From a checkpoint of a small transformer trained on Wikipedia: vocabulary 8192, a variant of Adam for these matrices.
Each number is 128 + 24 x the weight over its row's rms, rounded and kept within 0 to 255. Layers, rows and columns count from 0. Numbers have three digits each. The size before them is the row's rms in percent of the matrix's.

# layer 4 attention value, 768x768, rms 0.0139, rows 530-555, columns 640-767
104:131113101119130115101094126131142151144138131134154086118130091114167133108117105116165121127139089144128075137116160150122122113162103115132132100136119105089130124143106144043159126081135117135131078092126138132127155142126148117130124133134127117113132138117133116166075150110079116140128182123134101140100143150106120120126172163071141142169176172129144052135133111161131137136117
097:144121081097116108123148169135108163118109145117093133177125151168128094124129143092103118147097112119179141100144117135148132082116157103128144126104154135104132126108128111113111113133133129133132143167122122109127134126143130129119128125125131141102119080109128173117096089162158143151118123119115100141109139102149118129156112055123104093106154101134116139125120160135133115112137
093:114150123147190152130128113134142086142149174126109106111090146104127128132131182147171103084103144147108104120128140122153100073146124141100126124141155114139172181127127137125155097119113152128112153146103079139167148131110130137088114154147144166133140121143104101140115136170156107132112170154151141125091141125095120156128134123134096146114118143118108093142074129103129150119117
100:135145150109138113134117104153128132140124129123144143163084089118115150147089117154156112110120163167113129118117168122116127077084102140107099167132124146121119163138097134143129128157170121141144153137163093139131139143109138096083114110156181129163141116155134149119096131141126125096151106121107115157163134146131121102100144145115113111179174116130158130110147131146123138113114
099:109134214155113149176132116165124069152105139134137181123096105130118167147129139123133124110105157126084130099126106075129126160126142171098111143123161121165124087159124110135122136123098119134119104069119131144115118123135156118150101123141136132149158130139160087119168129145098087114118169137158126118076119129106109098139106122154134154130155152176154064135182135107127135169107
092:138111122150145110145108142129134105113107104131110130109119149111087113128120145113141109123140164124174150167102126150143106168105144123181142142141127102107164122087129158062096112150106151121133145126144091121114119150175138133069154173113106163135055108149108181172102107135062173141112131137149103015144134116065114116084130111154126129117110151132121132137125127112131125145119
095:127125195139110164150119098118100084126125080145117177139125125109115130130096156129144123108139146112099142112139087102116150116138110147185113161147131125172128117127131085104122100141126120115102151117126138140118133131147139082153143103123138126125129142170130116129178108144150114103109139153120179123102140174114124103131140154166091127154105157133168180107175141156117082143085
096:143161139099122135114101130166145099136131152144111179124118182112129165141117089120149132153137107148108143121143112116122129145122135142085128171155129151124124121128135166146119137144082135114137140135108125104159144149169119163089112077160125126163156171098121097174149105132080087114118127085158114126154137108152122149130111133141115107111188106131141042127129076177139145111135
098:152089133104181102135134161160130113141176161119092137187122176119124118133151129103146114121098126179152109143129100122111127120127105141097164123129123125104114152187114106090173120128181126103132151072134087172110134115084142134094110088171105168116151103131159141144110121121138117149140185107143107154083141078077147088103120133120099137075164097134077069123127112118127146135103
095:134144146122150175122110129118096088109166153125085171159136169133129149149149116148145124125091136159060125136112150114123107098171122171140096146109128127081161137160152113111160155136131166109135134132138113144127126110105092112119103083155173141078130139101129149074199140178137157115127132114156093117128113144156085105152092091127094124084187131142111184118150101115107106161120
097:137098153137137133140100128120095155117120171117106111126123149109153112102136156137093145147120115088108112154116173171158121092163154189160143120105142129140161112098137118124138113134090112134120109122145109112128098146164100082104121149083111148134104114137136140144131146102132147103147126160177097035156152120130142143131094163121105125127105152103110121115110148105090061138103
097:117120081145129109144121150153130118140135121093116127164133164153096144159152154122154139137101159101118172128141142111104121126125138194147124127124096125146099183132144158154136169101083114148070095129126118163093126153099170134102124080143144084126133144122195110115133137134138145125142128168139141163139129125117122091095078148167140126154125104150146130096098133107117146136115
098:165142152119117138126113159100130124125136184107081134157158154151105138089173130110117148175131132159119166075121128114105098147128147197139128173086136132117125155140137135186124103149148110125104082168136153141146160119173145115094097142134197104144143154118075106123115112126088138144119121123107142148125171112182135126141115123141137138115128109132150176146144169160105131121111
099:092097135135097141120107141115134114108144136107118162115113088134140104135101161124127127152099117087164138114121114141109091129123127106108159119145150109052127147149132133162096096112141128128132093151105160111172140154104132141139149143085148138150168150081144108104092175112123118140146098090099118112102113123150160153125159124099118110094144101101113097079157140114161178134121
092:160090083129127109151122130170149062144149163149078137121093202071140180164122143170142131147111127205124130135141148155126140121101093160097097104119145138078136147155177156141162122110128118134159147122154122133141109147124144148122110094148167160147138099172141160143131113180088108139118170122119135115138106126097155111139111110123155128171115132139122083152081133091127150123115
091:121124175161131159126126129129148081138137141114149134122127136127143161141153124112163136139131168150108131158128135122163101109143106142129101171154128121186100125113123150163133099116131133114144108113115069133093105118111101134095143115131144108114129116118138144151147123162129167144117114160132146113114133142098115152088120119159080112099093169110116132107086117139125109145107
092:126147110104142159122105168158123139135092128130074120141076125089149085109113162170139151165156087166116136165173172113098113110129125123173175153134109094133133102095139115160112137126140101125136101114105177173109141115105101112139168147112132089110128169182135117104155118133150118102117160151103136116130103114155152091171113146104123130088127121150139168125146112122156162110151
100:109141092140095098132131094155141158143150160113115172151154117147084126160087104142131124120082130122157147133139134132118134098120133080104131113152146121157132105185122110128127141127136148105126115101157117141130118156151145134150107148140143118122107128148112143148064159147140123109118132091113114081100119146099139128125169071136115128093191128142132146160124136111105115094118
093:123095114131126127117124156137156148127126114114114120132123171138122119099109091125110103176076135139083128111179140155146128112087083110148169164109143130135118119147123164092141106134154141148158137106102107149119122125120138165114117137158083120160133111135093135158141141115138145132098088111127122090151141103136130136109108097115138132131127109112092101142170094134155138138123
092:120111132136133120128130146114151183166131159173132165143109104108144163099098164115112111101128124119131105154128141131146154155159142087118155150118155093141136101151168145137151141157127121132099094141131114168105133110111091140177136134112081169173159119131119138130140119105121111119134104134146162075096117127106116105103144096109128107096121149082111102121118095148097143120135
093:120144133077154123139137164132124128130119134099124134139148173134107112112104143157089115121095182123155112174158124149126100154106191126155129116127112135096113134130135102125163136161161171150178116149125150151098104149122155081070127146114139154121141134122067119119136113157102099131153132136105145133142092130115132107114094124111169148137160130136135126124144104108130162072140
100:151151156134127162127126115137157155130119119121153091101160143138189145125113118133082120148144062096103157118162107125140121146182140084104138157139142168124096113096119159121130101142142102129147096149156158089103118127124144160162120188123123113113093146146109132107149131095143113140090095134120088138136169135155115121133135127095148111121109133090133160149123110148125136165135
094:112112114087141166125133114144110148093095130104083109143150150114096123133110152103132105133121149135098086131125114108140147074123175141078126177118108154203139156164138132145124150156177118104118114136139077151126125125134127128129149133128158164089189149137049113103129084120130137142143102128093142134159116129121131099114165118166118094130215126142116175134144129125147111104120
095:154117122139110097094164124133148145131116108127107106100178135162151106141070081136132134117121126145127217097146112115138136111171172064113127119124128128109121106169168105163126140126163130108164078108118095121128133146103158163146113127135109144122175167150100082108114091137111129148135138113118150147140098102118132149131123094113130105099173107103159162152141136148127153115106
098:114115124138162129102111107143116128118145150157119127146124092153147108132193107118145110127105167103103089089107165169132141098083130122146124135122151129111153177159105144096132150112126110137100149112166101161102119107141090089082140166177103102126095126132179157155090116131078146124139131162168080096124088137096099129131096138104159148145106122121090149117064134131086107146168
095:153152143111137098140115103112147135142104180146121118104166147143170122155107126129110093151103135158150113124156189098090124093108155074106125158103122139159113070108145126138127140145154152139188128120118115135178127117124129117104135112131108153086120117104105094077085130125156137120119148097116097177137111124146168103162147136140100157076159153162138113162126079141130168116114
# layer 4 attention output (transposed), 768x768, rms 0.0265, rows 530-554, columns 640-767
104:145114115102134169120161113123140146093131097118138131127166115110130143104121108125129119149147159112142095134119113115101102158104107111094105148123104107139154151127140101145157142165150091118119141145125178146125104115065139159147161125155138157174186121138109136108138144120175157152144101113144147116155133100134119117094112141193121058139105074117140123114130096120134104097125
095:122114135135121118106117155138164124129135160179120121128139141151151111116137098127148140120123148121088134169147160116112090124104097115126105128132111143134125115150137139136103146135098169095112078113115105133160140142177147084121116114103126113138142149114115108154112127146091123105123099128156141136121140174077151129132138140130140182128126142118146129140123119099112111144121
088:099099089117115124130101112153166139152099107122136134165141117132124141142107114119117097132160116135126149116132119167129123131143130145141136101118101129102148111113169111126071118117134101145127129137122136108126138130124139145155174135117100097110163129126114151132135179104137128117122147144110113128176116132122158106106156148145153135124143117090124115112177144094110095126130
090:111145118079107150153120115132128178135100111073111104104112150149133141114141156150114086126124103092111118101129107122145131147184174073131107098112071130107143069149157113107138123136106122123119141113151169138129175105134135101142142182147141131104092142121126099119140105114116141204109144099135089117063140142148114146112081134188147171124124109105075138121151154139123090136160
100:140131113125105140145095119120109167157107104059168107141130088142140098135128157160147105135146115123131124127116106190166150155137157132145131108108097140139116127102109116103090145126133091153117133126119147084123120086088103152117148134126106119085094098135106157128123119144171112186140152148090112117150107134172105144093149144123129110129151100116105133101131124134133130134135
090:132151194087107128104162119138141139139165165114125139124167114189098135117148100134159134121149100127101118083095136158120184143184178083107103123077167150121138137104120142142098099114165134104102111132101165146151142143121143095126112097105169144145163160097142110130146137150150089116168119132138146159097142133146140131122093114134107133157121131143113152134094104160142104127140
095:125138135119108163147101100134117150138125145112143091080080134112142145131159131127143093156102122122142150112134122147154116132146179165135149155110104142120179134129139121101100134111129145140136142105128161116128126104110125121101135132155138152161090085109119113147133136133150131191140175115152084112137110041164132120111124088120157145090143088152079116113109148165138121127164
089:113145115171130133143109122101077155122126107123136124150119069119135092163122124134083175127128173097110141103165144147161108127093134179131170088085117132133100122105111132120108123085141093155101105106168117098122132101129136094145149155137105127087130035146100168117112144145148093123108138138105128143122094141115111115145154179151137136141084142174124178103181139149105118105110
085:131100121145142125144145155132147147162063119124132141093182080140139118141136115142114102141163122081104177085131132161151148161122143117113136122073148160169082127095112139106114134101128118159112123152096112090099088123151146102148134181116108163133123142120101137145110151170168104091135151131102125106175117147152134122112151117158130099156103131120164156124159129148125085117129
090:119105136125123138154123129107130160124091165118140100101105088134129109144119102063083137129174152118134153090167121114145130139106149145145122123126141126112113143115114122136112129089147109157116126118112166147123150122124161133145154169102134131143133107137104120184087134116153082120051136129100131094122136112085141106124113196129154134119131135105172129124156146170137150106128
087:129142135137122110115146100107155113164188115131129137129116155132107119113098121171201150088123111126097094118118141103136113146141112092132091162131081107132180138154121176148100166152146147092175127104124153197130150131114184147122154118141132146144091134081113115118140093140139122125142125112156199117111120133131143090114135086111120103160158090116119108114064129156158149113164
091:154131171122149119168115118107118125146137113167146109095106118128118101144132134126110115130124082145109118094155123131142124122121130094120088131123137119137090099127142122149095135138128118152126191104131178138138158131163132119120122144170177178119114135139121129095126122131131086157146105078096134114157131120171135143145105119093157155082104107125106145107151115179123109077117
095:136112145114146167100125106130156123165118095153108133130111113128107113160105100127104134102114131118114113177111140140152042147128120143152109112127145153099161157127149139131150113115092170097113136116128093128132161110119126139116160131114126124134090113132142141119141177109094116108099110161157113162126129129126125114114126146131147124127112133126150102093130130193168116139127
093:133144102126135119124157125099113139108116121128118138144170142129112129134147111133098093144136145137098131155116124114116143116099130158122151130094116138109139145113128120143174126148081136118065119148120109118104109122178110136097118117133122130136094122145129144140159106132097121103100130156173121167093160130088089134113121165142139174133139119142171137144097122127103089142163
086:145125140104154116125126141108107159126075114126152141119171058143126129124143108092124124166141134125117121116134128127120130138125135119164124124106100121200093090117129102066093125122122118155135118153112147145146145101136137153152115176139115126123128135099109138110090138125147102112112145107117140151151072122121120136140124148149111114139124118091155142124151157131120120115113
084:131132120096102164105168124126135130141153114124119155136131141182106130159156130144120109105144085116145126080164113147126141166171159103143099141119086122116188156123113141124121117127117123129103128136123171161164154141133123126167129143119146125133138122111095112132142133116164094126128140120106107138148178094179163119149120132131166094125124112100088148130181148146141157122134
088:104125160123108121138111089082095097144140138149157122155144169120148127100118095118119140129098153163108121136093095148158143140065095133118140132097108141130088172144114123116133137164121135111141129140091116135143104120158138154094088130110114161144113140132095174134082151140080131117101140130111130100142120071115072131117111102119133099159139127106126103132120097161108094140129
092:160145156125133114130093178132104154107109130133140098129141120127146098111144124126108112174185139105111129097119101125162132110115155143113085148067137096148095130124145092141119145104114121149123136138094155088111131111098126143152124107104125141137118137122154132089158151185123112150149151160134152143161102127127092127118165150135144114138111116154097126111122087122123124122114
087:136140138122130109117153147101117154134048172148140114176151130206113100152167152160097102138178128134141120120131116115119122120122158144103112141087167129143060133137134107135105093080105099146061154136122133111118107151178116112128155132114127160149140154144134134142112156129113082138126157127121119142142074145151126116141156148152130120141123183169164157149134100128101128141113
089:093173105127121102136100143118094092122135101138093128137132123127149122147136132146172130128124128134080125107128124123166153114121126158153158127106087113166127137109118144119104144083103129102152132107125135084147120142138130095121136142149131099123122130114113122137120103141112158154124168111126097122119069114154117146134132153144114175175127133117134156139145116076164131122125
092:146112120125137075156100139141113151127136131129105146147164115133133082150120167155107126123124117128112117117113128104142116133121097090123123082107137133165082143128149109162136129099125120125136118091092137122128129086187144100132112133126140140135082120155170157104109137125110097132103134106142112128116137122116072140140116146123086128169128172113133139119156111128107109180063
098:140102062157127128087143127127143118087112129117118146193139130127095111098129118113125150140106159196152127130135144108120139143088084128116151090123115111119121133143114144151158107137146117121147116138121127148165116134128146117130108130108103160112130180153122149147126135142126147080121087139109102166131115126111165118116125126072107097160112168183169119137129147153109125082109
095:151141128137100129148088156094143119120160141124111137106098162104147162129120078141085119147123142110127120131131116135151139160060150139153128087086160131129065128130155122144137121076110112130139155117106162083132130094177135093152092145102115125100118140135163147134184187173138125180137105121126092142130139105124133172111136150100160127128111142164139114073125085178089130179138
089:106145134122098095148096167116123133121121154164161139119087159117156129164166144110100145174131146140104108160134128119075083123113083152130182135120126160158117119122105155150127135170126152117111118126129134106125118125111097118104112099138105161132083152126180150106134124121122142096102115154136120131124122110152116125154168128142118134108144139148095078142110091071120123138111
099:139114148165140099124117142153155099126165123116121109080137108149109131123099114135141186089153103146135135134157151155109166136174123113107105128149130116124160138115118117119111158127135104122125111134110124163145137161082143158141170092120148148135154139089100062129165126137162111112152118105127201132148173146101132123131110104129129094114122111113111108144168148118176138067129